config.yaml
num_hidden_layers: 9
head_dim: 32
hidden_act: "reglu"
norm: "layernorm"
norm_eps: 1e-05
init_std_qkv: 0.0442
beta1: 0.95
schedule: "wsd"
decay_shape: "linear"
doc_mask: false
Each number is 128 + 32 x the weight over its row's rms, rounded and kept within 0 to 255. Layers, rows and columns count from 0. Numbers have three digits each. The size before them is the row's rms in percent of the matrix's.

# layer 2 MLP down (transposed), 448x128, rms 0.0545, rows 206-277, columns 0-63
114:119143126139077143118137178103115104178120096152174139076086119146124077179091119164152138141152181093108089132119122109087084105172168082128113140112134114107099149138138109135093217180191094
104:089174169078087117124153101137149094149083103121139142117125163142088124074187116120146064156133108135121146137132094093072121091111085160144119147158116090165165066090077119099123093116065134
099:090119103117143150154109073171079118131111120104089087159155148157210091120117123162150113097081081076106077112156145111163161126040099140089112144126130093083092114126155122107149137150134158
108:117183069144155172060140107069185130068178211123154151109114081137091094113127122161127150140226097106092100070107099156173144117137188082133146154130157155094069118120152104172121134151103127
052:050116118168096134147106107129160090141153080095164120088115111141164077118148133183135167102102167140115175104155120100139180130157100185096123165167053102137109127062160094122121169123107076
080:141104146176111117120083167124116094141143114113169162120132137125172090145147100139152138130129063135172120203101095151110170114079086138078043125124159137130114141179128146132119133112110140
111:148077106188126078072109161117109129121135113194169170167130154148147168120173134067100127193119104117105149113119081080140057138147155087121138063125113142156143141230124104119135151132099122
122:131147005131177080138040108132140123095118114099122149125167088136084099134170147148166094127078182099060129188116109134109129133155144155116115101152105178137150144159166104140118127152179174
082:132090079092089100133122133123131168125180128180098132102130092153126120101111148167089147125106135147090140117124163099095146100151144128102097182074204088103117126123095213161137162152123137
095:097108132069128122117127071137098123066066069115189128129107147105159129096168101124114095154111169133129135143204137095134188141065103202154026135086122137105104167138139139186122146095108144
110:091138129152115136014203060165154133138117122120086092114094173143144070139147150138053149163103054182116100097148136130140194116100119147134139124167134151135095147144117134116126105102160137
098:180119089106083127124130096181102172215131113097092097126171167122077154156118108157096149135070171144135096090108139068169167139185172125115075147096106130185116089076108105124143177134109125
132:122071161103156111162127182093087122138133094183159112123147117167133207130129138151078101159065142132119095149135129106092058143097129119126138091107161146114149124148021153100160128121097084
061:140149094099143144131155097108060128160087177108148155170189136091105145137123202137156100126164119159153093105116118124148124105087143108232142048106082056165115069097170107152101129150129137
107:116135148142059117151110112159092077151133100147093080103110137089117154090105109178127061144140139149118151110138120084146082097125159097192158174119076113163111160141132130157144111171184090
081:187142146061147081158141097153083084145127123102060094073123166073100153064138144150164142076115140127102120082119192175181128131099160174144123099176134170166181144151193124135089083168101078
117:157095082083072136093134129118096120129100118119094074089071206178150129130091128156130044175094140137120148158217103176107138167138144169178119096100134182119192117108120114117098147106136171
110:148137108200135135144134158100127140200110130085182241077094076136086137118129126128124122123091126178096149141098130109140157107150146144135158087161137172071043095147144152104173178122116157
111:056168145194120133097091123144110121126102165155181163124086156099134153092151181115148089121154189104197093167094097096164139129159121100098097119096170115108089091158144178100128119123169093
072:104170086174184090194130155146202128113124115131149149141158097140152149132111127171190115108101135146117137141143221140119172110152146124098128085082123077095137111119110177124084103114141078
102:142122141092119134143102067126095077156132124187126116154082194146121118185148137112168182167136105153145149192112120178113156145105118141131125157184068132134129143065157163105112098115096143
127:162114115133116140160126102177095125110117118120112168110119089160154121081058114077099107154146113126109113127135150175147108233154082091097131137109159134135154138152159152143154136115140168
080:106111097095094090133140126041204146144148172121136091153087158144124167172163166108093129141137155090164127179178123123074114155129066126098118125093147103117197130115186148102055130123129101
053:120140126111117158142091103151119144191153197166170156137125152148123075098129113143097108144140165131125120135196209227160117128131142160053137135134118122074102141135112180146149126108195120
110:095150061138148122141102126136163101108107090151092135100135091113152129144123156150062101158186132168143142091119100187102147131148141099166095144132104084134154111121101141143131138122139149
086:125132107158152087188081161086159067131175130149116162140134077161103139157110112166112142171112114180115135154100136138109180125024136115142061106060117165129106130104155140136149082100128159
097:153131126154100105097106158082127137107099165105067103125116151069145146111152115129118189105145172123146156123129145190171127149196145113190097113171121132152124162126114119140130159211087109
096:215059104186133134177101132173083095092142150159156094155129044126127114123098125195143144134099087190103148109122170122113158184132154087201139105063078145132108163155140105112131092139142138
094:128182162128117113066134110099143128077115131102164180146177157090135058103155144111123146102118091102127133130088113113139103091110098085083207163112115117214168139160129147166147127067136090
099:100110104075146103165177136105141147132143111094061159107127125105109129109093125087081101112127110118153052213128134137095096174069123200126137170122117153180165169167168161144118126163156144
126:161134152153106120060105079154132174095139135157144090166163122139133134130112136143113113141164047117129216153097121144147107099179097099114153129156089165109164140138111122084160173099097117
098:183077155158149081132134094153209114147071103113148162175139128119140133132114130118104118195155087148070105086159097101092149140091098177128114128093127165196091095144151173130140136126100167
100:093150103121118106118174101129143109125090098109110193178138101083107129187131135119133136176146091103171060161107154145149091133126103139105036140117137119174084155140120130163158111154129223
104:147100178120125108125083093092129099152100083154147162152122165118100132124166148188094155125100170118134187113129139154119149119100105187121083132091097109158142150135116091079168126143077100
080:115146115171096131074137141131085104134102095150071178142157143071115139126141158125072116141134108163132194126114170092126124150120121161156147111073203123170150161105120154146118133105190173
098:136088139105122143141085132083101134142142139129180123038094186095147163086135153119138131107126117166137092172146179167081152091109096124097159131142133140102156132129115170156184082134156166
125:150118181130107143124157063070144149166097145086090153113165132147167132154172153154160158064124123093147138138139134132146114194124106090158099111137179109163162091071118143081153118122091114
115:073081128100127134185090110164121226153129107178176149140156056102130131088120104125119111132116141116152121163094089100136103112187133148103116179135171101111147106154141099105167138127145135
048:115171130122113110123152110079151140101110141128070065078097094107139150196088122078161158158082119095112147132106143152127155146190152148109102174166130140187156109118127173060183139117170091
033:136149115182137129154177124170168044106169139104150157102140159105169114023110152144067119171140083099130141114198096108122070118096099155139119133081138115135124102066165146155133112063106159
105:164134106137152126127115144099173155142082101087180180153140105153075115201085104149120186179130147122179069124104119177137109104130146123081152160126143153118102179086130126090126119081125178
119:132132156106117097100100087064127162207116162107177105116159119144131114084091108093096195133196102143122145159082101145118134128116116111126176134087175149127065138156103171130080123139168149
077:161112145088135189130124166152187145152080107202138132045094139076115163142134116171085103111126073100131100100150141124104162154136142109102140166139103147133131132140169172126188174038130121
096:193182100116092135152114088151139116082131144074118184160066072153164179107099115121088153146115167076087091150116092139184157114121081081160136105145185067142155102109105115087065190148145092
106:171124184187074103071117126094178117110148154126181103115158140112167088055152128165092175134141117135177205126094117088180157113112131126123099137123201103101120123130118049149152115101152103
075:209115145167150109064162118176148164129135079106152167136115184125118133136142117114116144141076124127133110121099122150124068124130161148073126151152100092090109062122119115185117111106108054
093:056135161092124153097108120151140106121113156126114146124126221119091070172126158156214164117146117172183148121119151174055103175103136117155105092115102141139194134086108092147134126113100139
135:149134094139080111135101131131173154104180159155119103124101119119114148145111165108108132138167151107142090064122095097141120146150126117133104146085181116188176107163172068196142132157126145
118:167140090042148118096166124126092147148180127124138131114089170160120217125119189175093125118106098091161106097127119113113038100168091130115151129147138106133140127173138053049111151112090067
116:108108141067143071109137116188153129201156169193118082125171141098146098183117144083124107132090114116115135189102100160122155135115116093105149114148161135149146087177073157095036144096148113
110:152115093066106106121137103153144140193126107135103191072142115097159113095101096085135109157178173101124090131155109112144150087101087129123137114108120121107128149130123078141132054153151161
111:117090132121175133126101136086078102105132115185104208081165129116121172141106104106167117078164138174140124128116125151146131130161140122089140123093187124152165109101101079161110146075129165
102:114168145140140176139120031147127155148117149143105079102133138156117161108167119178115156118140147109089125162108138115102122100080146137168155166124073091157121085148097142176096183111131060
117:115140103083107162133125123112137145138144148133098130118111188169124117125127122087181143104123155143148105184146191103155105118118101110085126099100083129157173148122097121207123158122085099
111:085136155162150107027200137138099107097137164117090131169150144126173145129108109144147152120107166146135141116123139191095090184132132110172138130095172127095089144159176128166121081154151110
060:133138110101116131115112114181191136125112135164095110121131126172096158105165120119157121127090189181132128183155173117122147130095104115118195155169064130092058191098099152152098113194165173
077:169128158190113166152099124144088163106079142141167150087139128120099136175100172113105145082135096182120127102140110153066110137120131090162110103183127159187116094126155106087166155168139185
090:134160134116160102193116140124090103120132142101190154142117112098052113189135108155187131115118157159079105153115131104087138068168041134121087153123145172085145172084077137135126133163144157
076:163159151166153112125126168142154103104078097083127137155079100159155130125141133134114125170124188107154161118140097176199165111105104121083118163082114090202149179123134086091116170158109127
117:174147160185125107112095146124127100115090114152165076163107096137105137139091156135098110111107128173149133153156161094104084118089136075063102113149119126130109162161136133169177136086083188
118:156150103154116125140074114100172095105178078118111201150151101134178079122160148163138083154145109138063165144099133114176127073132160145182144093157147171176078103119137102117096142144094133
113:187086107107162166102102156087116144129091103136157130138109131094104036104074165064094131134154088183066105128138065128120092170097142117119112110157127181189137188110093092162150126164173125
075:085120157123089140101133067126100153093128107053132049119144191112151123137117122180083096134097166058158162132124099156090119125129105085131148159122151099062123138128077090101134164121158145
093:142130134147056081185164113106131179087136101158159159132151149109136158160160148170128125129167125137081082152166107120109127122148106106093154173149143108124125142119179091126156184129088189
080:112134178095180167165146114060114078096157107115140059168145138116160124141176139129168150153111102144105101152145124146087179061057113095147141126142160107121161120120114154091117151084144076
075:152100131117109109167151078143113107097034142134161128113109167136141128115136135163083105082138137087191083097130071150094129099113166080133079152116128151098149144170124101177114077151059176
113:120137136088093131070114107129112133156084122128110137121182068097116132095076154125153150115098190123117108105119169164108184133070134170147155083127109174153094137112132133201123125130131116
072:112111145121135144118160113118158142135069052164095070145109126123139088160086128117156179098150109124165143160145110105057080112173151128109111145139163131099199159092140122095148155105211094
071:140152143142152112140154114133161129152093161140161128142112067122069121090157115140143043156220123145082082183142191058126091140114178111159087129117094144081142119097124129046120131165143156
077:082061131129116168143139140074092150080123139129100108183083129080184181166152191146140151155127159143097109087127113187154128094091133115106096137177083171137139105126151112152073152127173158
082:062113098175170127197086125211149132148091088092148120118171075091164123136095106109085172181102144172127112089094119139137106206195128075149180125070179157117120129169116125125103151132152141
092:181134158162145145097100102191145095116161172120111157123142077147158113156132119102165136110131181109169100079118093088084156128138100104104147109133125140154116156123134097118128095135160082
# layer 2 MLP gate, 448x128, rms 0.0595, rows 207-277, columns 0-63
111:118183203142072107078126091125164121130171138146134082077104163181095112100154123161137186095121126103082101100111087150106112110082125112143055142147129113089157134143131161079164122148142139
103:110139170138160173152146124194154076130174126098170178105156085110137132175104133085138084128129153138118114085083108149130108123087202135183088123074147123130162122138094176161116146128066163
110:180131121132092141139183150111128168146124124078161118100146171109133171131090144136131141156127146094096157173102190132085142108178155074137104176146119183116163125117167117111144142169093141
089:107067089149144097057131105139106065103148120167120176093126119135157158133122069190141123168135141173191112164126112156140180112072101173104149084133161082147156105139150142154097148153103158
079:098130150089098130209120140138132137144121134080098160099092098119147167105144100073223132153121155139129124110094111089150088108086186129174130038145119121120142098163091102150083176073133088
104:122091086137137150132132072157149131124101095120115130100120132052180138187172159096126073102184089108082157124161122154056129140155156158214092146135090166133109127156181153109122103088152138
107:130136084160118112107114113147147130143124064153157091139157125117121227119138101139150101089109112122139120138139220071074072112147109151141162080127142140159193167157122119208185159087125149
083:069082094122212088079135122136176078216114142139057140128106085134115111132139094095139105103110153129110126098141093170097124185150173138166151162129142134115131143134141106156127145154081116
101:051162189107133102111191102136134111165189114192170135070123128086143145177085103146098144165122127130128165148117120131100112133105148080146090167071131139162177139145132111190104143159119149
111:157177112216092076157166098122136166190137147134053131056128121155101111122116108159148173070195133100125092061157090137109136108083143137098090132201129132131151160140108132158155091145117099
095:116186128080149122145151172149127134145033147131099121133124113141152117219070176116134107153154090070084139144131105203144171093132164109125141112118115097070186129117097090089126131127146114
121:158126149187144148116139132142131146169142119116129128118105124124141135137126130139112081115135100135124151091128170141168108164127127039161136119135144146126205080128160151074106112190203184
069:094112114160083077055091173087210128179098121092052115126130106107175147155098110214132086126105128120067136124111086093213155151136159138101101142112126131129118094117113129127112158119135072
114:081117130142109120195090087141101095125154147140104127125190121100091178109104160170105108166120131195127133125200125123142160134110120094136202064151105122124163146173143124111119148100096128
084:183186154176143160149144142106094108127169139098136096110165111106091080099102131079136094176139153080102130083141131175174077144114156127111127133103143136042174126158164114145163125094177143
121:140160130126146143050142165091115124059070167079059127095055150207148149151133096085126153131146121144136187164103142160121108105200107109191138119144134149120158166119113135146174115117125125
109:134109135163084137171107139085140125142155092135116072141126178119144135107195153088163130154039143067097088141174117098149150088148151109121120150139087115099150140158077045138106133123154140
106:089137159085183064119147169133149124183132132138105138117127089150168106107070097098160138136170116112107128126179189104138203220141121106106084158134105143093147135180154103099136118127122128
082:118091137155165135179145132146113179075091157168145068142098098163084128091131119145149146156125154166132152143173106094149083135092144126129181112092184119097103048121074117113113130056118116
102:151118182144064143136106152146189143141080102204099104161147122102134138104222162170123154090121097081130082125108120135152110123100145087149119096194139098102140137116130120146127152160153156
115:147138129167114119147132153122134115106159100144097099108095140129128168110114122160125124208070191138095110076119119164172132150132131113072132123124072106178143153136161128142094102149142110
084:121162110100166185171117094101122158114155177181094132144086123096165138069077140099168139142090096146106148094132130109128065111155142164131136117148113092134153157059129137051167112091074113
059:168179090147155139095111134089181126160125109176121123114075126096130141175066124172149076112101101120131148179110147143148148164104148113106161169035104155155115089124167159091116154115110111
108:078129146153080092110110099131168113157141123121061113158111148105129121182165158122126072149096076132130151079120217091106114177109122160139148150171089137106138140070154114080093129161119185
094:114145152111163151179107147160101095149108156112140140146110170124112137146140214204115143121130103129076155091140106133173076145134155146153140113069186165137111140119101115156121139149197087
106:153150121091132076125119174176144103103222091202148132121125091172118116128136168122106172116136139113115098169095138070131173091126126231094084134106187134126192104125101124146167096163157114
096:151130165134141176183167124147090094155168175136146105183164082129145114196166158098121136174128118132078115150152144064107080124163120112180119166138080173161112112079101152075124130091107163
092:141148104095126141088160111128128152154153111121143136140088113121111111088121177119105074096061068094118134111148101098160132184148141088152177118077104156172155164150172090143099176105112151
108:173123126149178144163106093168123128128132100141090140136178102183130131117093099095158100097074169135167169128077135166121145130110171107074149106154128095103144047130167166100081101142115161
133:105136190153171100195129101134079120116168114163137172107067098149129107059106154130108157126124094087119118058148075127171143141222131141125086153155081088140125114110116155160092116118143129
099:083121096186131095111144128130166096148095136096160153153155175137146193154110185160153112141147115090096198157153099091193161096098110126145175105086087123104126154114041153153091085159132140
098:084135117108103100122110169097109114140185101053161109106107060186138098112091137100102098116105173121127112127141209110113107108169119173200139154140128164143138129107102072056164137131142090
097:179127143119089122099121113152150125164130146099111100113085128068120083135166090049173190173144131194099117136136145129107156061146146101164134078143079122124054153151095066142086177109088097
081:145151099141123129132127075191189130150168143165153089119115158157153125117096077144087127079132132153123101105146117160141122149108114171132136124180173078159148149119057110087105069197162133
098:098134118046129093194145158175154059136127131096137125072081108114126115106143133146131165153159092137098164149154120140160111154159162144076144175102083184136104128118136124127131154091089103
126:148077124069117152138088122142127157117120168152119132100156192095084064150141122147153125174129115185109181109096164163153114130123193091120153115155104145097103142176109135114169100145108173
106:164165145141086088160137167186094073131124103125167114049165120106172080138138121089093151173167198149104126108134077132110149115134086092116040117156105211150153081128142152112112121125179127
048:133154194128167131102084101101126146117133129072149079104070137141186152197161174171127106157128112150118137151156134136154108077122151171140114215141081133080155114132144104191143132104125144
047:091091147131103224134155122139098157146087103127097116156145081123143133119131046167132143139118180168109114149123122104096090094110101149091107164127145166159120127130154104135124114078106122
114:143124138186123131144110119123067124109161154120098125119137111210089102153134095013081110170130148131152118090127125094099148177184132116171110194156091175188148130147127117149107174115128127
110:142081128185126116169096139153129135120141097165156076139073073116175102124109101128149132109148061136065063147150100087208107144120173124155129139091150170142103107147145127104135067103158138
081:141130115155172116163120130122130118127174080157200146152096108091129146086127116176050132108114116142111121139123154115175163174193087164078176177111101123154150174092146191220152177135089125
087:190187098173162085204181099168125100163105146102152107146108111141140171152170138151115143102093154116105138101150154128116114095128079097144164111187136086133111115059120077115075030150101174
109:127164145140151137199168135100119162162095113079111186115096061159050147141030149078123111122201137116150090138160097144118079147133110147105162156080082137173107059133160147168148132147096146
092:070158133127169163113135130117166096092160120164153124114105079117113162132138121067113122168148119100109111095132146137061037111166121184100137131135130121135103141150168064081171149154148188
107:094097191097211145115143132153153143128145121140147131168127147114106168146133156105193132098143149101137167103153149148020124135170042124159123158064095155129160084137155113053126123127124167
116:109146099102130116085091140129148149102104145154136126142167181087145137103126145211156126113137135143142097089090113168100127143048116092177151171080157164102116112156126067200158133122129160
097:145086154074114106139161093102126095173115116067122087106149129119093111130131155140124118112147126121137181172161143135180187096180156133091155124158133189135129173145090155154079130068186168
117:129088113147113122085148102052096131093118153105120119154159148133087166142089164147099177131165106110096140191070146085185109128128100123127111095190146063145140084105121105103104126080121140
103:095137107146123105095135129150176131148161110176125128091129148142118116079153171116135107061111132089058175104075123128156160093120157157181065090092114084141128107102105165119141102188172115
114:140112115159108130158110155145140148124079155112137168134110157105162176108142131178033108162154111162107110139106143145158141149180132102166159092127172037083118124107140158150155157115132115
105:134124096109144167104125168159080156101136252139094095168109136026115061096127137145120089122123176084164146138148081138157130104097135116119148134166160095135091149167112142117086135135127127
114:089143071130080096126114131143157154146113130152152095154088128110119170105135126167088096160141141145086191158121118095121111145145075144174148135065199140140135114146145120109119116142145096
113:146096117139101219169149107137131137073147142103066112066131132133124120211106111144143140130154097142129102146088149087164193157044178166062121134084168158110125163139121122182079174119125169
058:175167141168101102094122098115165135147146138141144138097168081143110085098098103160167067129111148141194145069120137179110104099189156119151200123128106168089085088160120154126055199172118130
077:119142202117118170160145085087178057111186142155121079131109168172106180152114190137158112115129156071130090156148117105093101130100065124131153093091134110102092195126145136113168132139137143
089:116163095186111106066173147061126091106129122122125130125149122096160129136169175163117170111114193174106135151134117141173107180099106114152103113101152094146145115099198092118130070053164109
075:094188138131097136181127083131141138192063113054060143157111097125128094123073110082140090111142182109131156150136134138163129157108150090138144137124094114166148164139129171126098128135097094
117:120099141168120113187092125137154080154119111183181110079151159086128149128080102178112179150087092177169098125121115082101088133127173083060095173123145160137171119185159068162094135111116143
125:120189118158134140123124113171138128148131163157104124122080191141159164160139130144069078165135093134136127135129104125178108151146140114086096135160143084107116151085142095053072101095153156
106:105111136156080121077173122107120127067125190060116173110158109107144143066219133140134097173177097121164184114153096123153098107126188146154128119179188115127131144142133126133109102126099090
080:181135078152145127086136140081119119161122146161085067091092108169114148162138135146162166094139117106142160183099132133165091197096147122124051102143198088098156113119063101170141140084121158
092:120098109131136152107192122129114133085071119133159154068133098138125143134146121134185057138184109139170104157163136059070167134143107106146136131102108119119124138154167121137142200157146136
084:036133088071125170095106123116149181088103137179162132159108119142129155152078101184142146201168160111146113142084145146123107124158103115127108148078068109145198150135142108160120084143106077
080:090131202135083183118135210143069067141060098121112161105152103139075163132166165161130162129109094122098135070153072127180166153127086127169097136135081162131134096127114109083153137113193156
112:113105091129143113100096074102175136176160054133144113119149095162158144115120087076129137151119130159140138141088123182128151059114106155163178134106106132142177191130097224155076120181086094
075:159078138113137094072186124153073106162061118100153062090127108099105097182156146170172126147100157169124150160127089112103172139145109114064107149167101155055155135113099094177087099113161142
062:102133145102105098141114139118091110194210153091116158138133093107114121138160154174100117167127132101122228105136115128103144125055141092095157154136117147140120157123123129128164122150127126
078:144112117202096175077075125153095159189115179110149097126115134117126137130136171162145143102082096115099139127102112139136123082059135202150128113109139100099150066135106132139108212120158123
090:146101177181091111185146100107109118161164094134095142082194067150167138134080141152158129088077130149113155112149118126106136120101102088155076129093114167091157174121151136137077199123127185
096:137140098164167141158101121152128190103145086117187127131141127145088138188100171099113000146132148109109122069089146092180174150075178135140167103089150136107151135136137138106104116191186092
# layer 2 MLP up, 448x128, rms 0.0593, rows 207-277, columns 0-63
109:177062223147090141163154116149097138169162141102131098151120193179152104127066057147133144145097117163085080085134163091094112123129149120115123125125087078127147142068122116151113131102117120
111:116129061088132113171131138091180149178181122126152081113096139195116126134109106047163119129117172117231154105114124145166073106110153119136106122110105112121117127171155157134114073130069165
112:133117062149156135205118129149107111060184085176155118151142145079080150151110176116094146203133186135173139135146065105203150126117085147111074122177132106134132094174104078207105102142112111
058:092101133085159152114134107154136177149114143098130136143112161186169076115101137089162158149121084147172185092168159188121129190112145093131119153116078140143069150149085128109115118081110096
091:104143168121078167141151132179096179089154143161135130140119112148134190108129138124145096193104154089161148115125101139042067146141121120157117153145126091146110102111141130093094114142143141
095:115121137137119152132164157110134151170103116168134181088121084087129104166120131063139092105201088096137136094106094214124113161161154159124066130111116146103152116131143182148140098101118150
109:111117093102094121129118113111142109108143110083118143143095139074177153105255138117141117142094140152082093107135144086089118151174142140161147142165077127170101145132131106144136146068105149
073:102097121153152107149076143147168104186155145188047161184106102161081159110116095086119152125095194110087161162118122157130096193139107195114126147132173114106102108157069102178117137105068120
102:163177145136094139223154114093102153075114157151119145090105137157043132126081114136123171109157102101141161172118155188137121144188114101106154190117168096146085156141197105131119121127112141
105:144107143140118146160090137126213130157124170120096152142119160111178079145097067170125139120146103172161130096148126076165110146134095102152099126104145105178072113144092139072128103144176179
101:142099070089150130110055075125120073146153094154053176132147147147139143161134070159110172132103110184129156188114128119126112130056159171079202126115145156150094113132149170152123109108138077
116:140101145144089128130116114118068127190083105074164123101102132127115119132146136138125083140105175139096165148086169151140120184174102090134107178137076174110152142123134078137155147083106086
066:137138108137138144143127134069102091148110113105178114127106173074152146138162158086177124158199125148164114143124110097090133077085118111173167097113097045133159144116166151113111106073122158
113:056089126147161110119126085102132092114097129135150153118187158136128100107137127217106122135154063190123129127152132150183171111128086186115109158139151093113104147153119158157095131069114124
080:067125124082162096103164148075139174125137127155126173150144129103165114173116183102130133115168136143096078139105137082167140113214141197150075133202146130189106121094125165187123128142129117
124:118108118171161085145139108132140117133129151152131180084122061200203086084147129079091110142127153120123180116185128146183128111158144151071078135119119130082157156184144137112129129130050108
111:165196169080118094126121132160081166105147075139185152109137077109155134121094067182126139122168155136145156120090155168040141109158112108101127143136119116157110115094144082157096104148161123
097:145134138136097173129146112107076191067109145116165073109092173139083172116161183168137102170152127147085084158117069106118129051122098134167131125110149113191151101123150158118135138108147102
073:100063167116136142092147139138137141126132183148092070159090154176077096158192077084105133141158114144127094169100170144136099136173096105173186157110162176140112099106104141103196154112083107
107:108181148012140143091072181127176120161096131114135119126148083169116150118127118140160125157115109079112126108114115107120134116088128098144106125158079158096138093129105129134098106156150133
127:142113081146139105124150128097100189152138145095100122054117163141150133110136188108149152143148154130107167111107099087120148129114192141048166104142065145172083119126145107167109091133062099
083:081127182135140175126096105112116163137086131121108093090094082107136128038154156139183207110115121122091145203161134093112131193078162180128139083148108157138117115115086141112112137128149134
056:087163133179093127107089125131120119142083089149113146085158149139100112087152117135065188130124150105074070145129167145059140182139146129178102217118147116105159098099126130097119113109118101
104:195169072168125140161041189142130118106170199151167099172143133117131150096165111155135172089084100141053121144149063137164138110149129142101145134109123159139092155171120108131127139111114129
088:113177086145159107170154059091122120131131121139124132182151125136088069131163102157075095117159135129105124103119190129089104156182131129116109131102140122188093102155127092141142119172072148
106:071134130103132124171091113201144119144231106133179124127120078182101138151150133108103120137169169101117139106105120082116141126142114187115105139047118206112135114092099165105194124143175101
093:139159127173101134140125130093140112080155101148133096180111089060135128165074141184109141117108113148148173105145107102145078162120135099105098148102186162124101071151129130129128088069243104
099:062111138128166175116145154191130136102102094139163170070119077143141147119207127137155102110112088101118138131148093081153193192085145163097124108077190097086122075114169136148111138176142149
106:122143139100141107151179141078124151118103117151137130042107102088122083121136140127148140167153125110063085128165115142065109110166088149129127157105120143191116190155094099180094108116120133
125:124039101106141147107090115147134148128143122143105176143142108200080181092135188143171121150086214064086097115101074109093164146085166188143114159096123170104154117161159163181115070174124132
108:136175040141139110157201137108101106099099131178116183093120093135144123160099122110117133112156110107145144092143124097183141127191172153127100105067107144140173120169158226088115146109110148
098:177144148124124113161132115165070150196075186140196157093139143074124113137150127043109106119140115101135174100163133160113136117106129058042084128106108164109165143135141139126125115133107131
105:105129127044137132105144125103114131103108151169165166086093124156134159160146140146080134176102115142148090164109197127145100121136095134178120183134156119126138050122118159084156136111126160
079:103156041085132105154074088190156109100131097115124130128116142180080115114128126155109084186148122158118163157113133176118142192120109105127149132159166097180144132089122137069140084144155092
097:093139109141111150174097134132118126087134101132119115183143129089136154073122072101114117130105158128098125119103188094065107184185092090160177155161122095101168050090166141134049148134131110
122:119091128192161085150146127126098104111116112069093126132096054125136148121118130133111116104147152100151061155133103083172141197112113102138116126167128163175168094107115175168144166100191105
111:103142127134107134129127129083150109196114145108120166129198191168044183177132071138163087094077103164114095085105112198110061093137125117121141142082104123120145166100120136121158205134129128
057:121126119157176129125154076132157102154113121106101147127174138129118157135081180101036116152129102126113122142168135078102133124196105097094076148178126129136135102127174145091204095123062153
048:080139180165142160147123154126120116125062138083077147090106122141140112143158139174104104167127160100150126152078105186152175105126154126192130115092056179214137167109126133180128119097153099
109:147175138100097153219124105138124130124120083063158109118162121132176199117198085127132117185065133138122164092141074131119138124078108115135142154093164119147053114135091130115146169150162124
102:114103158134132137128164102097162132132149103152148111133044088125189158133085061165163168110102118126062052174127072108168088139137160105147133113113184172173143140144140060140136102095150155
082:151146159104116145078095072139172148173118128092107076148125176076137152199137110162117135099090153160093127106133074137144111085122090117124131105145112174129107130124095101082156114099107128
089:135067099066138136089071130152175159125130101170089119138107136126143100140100122171152064108193121118149113163145144150150109163111171145059109155098184158134136130139168137142175205130166158
104:103097085141139116154126112157095212129107121086126155140138071188120186105173122090150142126109087094147113116090088120082149178089068204177138145122046130162088123161119165156137097156117161
074:107131154120207130140156090159124074091145088136173138093098164128094107145120136099083156152077106107156118148165118155070086127134070227139123149150120128124134114137195121118157091129202198
093:149115088132074128188122180127128073164125179114139127100092132163172096090103116181056144164070143140113132114119072088204128097112220131126142094169140104103121120071095181147129114115158082
115:103048071154121123160183199129143111195156152097167160100103129136141126164102076038102162092155135127135105097178086104144099129104104137131118095140155163148105105072140132134129200174158117
103:109156090061120167119116109108163170158161166128132142129139172135169098152130130131122106132127120121061103074110089086125081094105193145061102133117095139106120188114100110144163112126136106
116:154167131118153128111110179151094110152092135123170117140146150174086171124111141186148174137111096180144099135132132161163142116142121141102118109177110068083109192100118083065146141143127154
103:141112148132146133129141119119093121097158133075159114194133132138146153151100055105108144156154115090204073126151136099116100150104134131083198150152118117104119077143165135108148139107126183
106:108145140130128116117113123088080152155141113125049154119135128122150153087092111091198136110124179096162113134093072155131138181101161089139133125161144139160150125180093139200181107093122148
105:142097079155166153079109147152081133089147224109120110140078133029113109130161125106160097155139194114169120135177094111135131169106100108097132105131152100158119162128126118140140078126132109
116:101144179129156130093135105132099139134119095092161173059144129152187157100118130078083134149110056129197126099141147132127126130146098108116117075123120158124116150116116107152135184188118165
112:104150118130202097149148075168114127101125176128106115163130170160164094097165094132127061090158130080105153121070149211154178120168143160127137104104133166105126148169110130143151035087155126
062:196132157136097123093118142110162154119180125079100079156148149132067162126135193192091107143113105078122130134082142119130098125169143196150133117145120145133105100144112149141132165138105144
083:177156136151097097095097158113095110158077128168120113097136101088188084144148131172170132086113108130109158144130108193104153103073124153118142155109116157177105220130118191162124128141101074
086:105140095088088167139109064083127084134100128069176165126124206133117167149137124150145152125141126132137083196084155129189136154145120164134132146079131065065112122110153094099134109142126093
080:119145157149091118120083157071106121144104115135139123092130125137118147152099205176131206079095110114128167143130094119111092110136162117106080131099180088062090108133062140108111101146136160
120:106176092134160180122156122118099166073161103108110118146125120170105138188140093086100101137153183094124183143168099149115142118097110140186101145144124125140091097086127206109140158136082170
126:110096167111149152095109126067075109047142157105094039112137137141142131116078080129158144137107146060185144130176138120174114148143140095103146146143102103137122173096151192112118146169119153
106:109115162104103148103169095136135194076139117080145177110148082101122158100205121129140136157195092122156204187097133163136129099134191116097160074175172106173143154147144145087082126144088132
076:178135092084098092077131173081110140125105141146109113087105159090152056091159127153105075139111129094253139150116136177099131168142162094171147157115138092093144127191135167180102041147157075
087:064105161122139096092159114114121105117136096139149127107118163114123160101158105127190132151129126125128090118157150077082143139161106129167129092116144155089119182162166119116102164106143132
089:086136133084157152148099160116114162140142079174080099130156089117123179146127130163106088130095142172149102087168125134099133137072149093155099145121168140097065080126144114105143117153188085
073:123132153178092152146117159099093061106155095098090120115129147116125133130118133133087201131129125107149120118131184145055193090149116124151208146128107118124110176077131129115145125130131071
118:144162167173156096099124157121128125121126197132082137149132162093188137142135167156218144164109085113090134143056112079165157133143105163163121168120132087087092170151062115091149143065113127
077:086131136122132145182183143166154098140120121141084039125083100126168084101186112137103092169129201200118176097167090166088117155117151059130062123111083178135100184139114117175128107089088118
063:144114099163128118115134085132187124101018098085193087120108096135117145084129104080141128131135106141105106191130152127168146123176104135112119069108170158113136099118137117134097108121131091
067:156130149121154132143116165150158090119092124094170149133131154155126073107176143032084145143089146107114109177124109150076194118145126126166154146127153130172153116135090139081154070170128151
092:191090190154136096146135101132115069163164116117133122157112122041078132160143151075143161154137173092114204084135142103138108082144103125111130138110161173093104124144142121099127127101125188
099:133110122190141102100081112141130074112201081150102106134131079124115064175085134042110117161134132108160172137150165131173168108132145197116106138134142060140123143182111194115141098150145108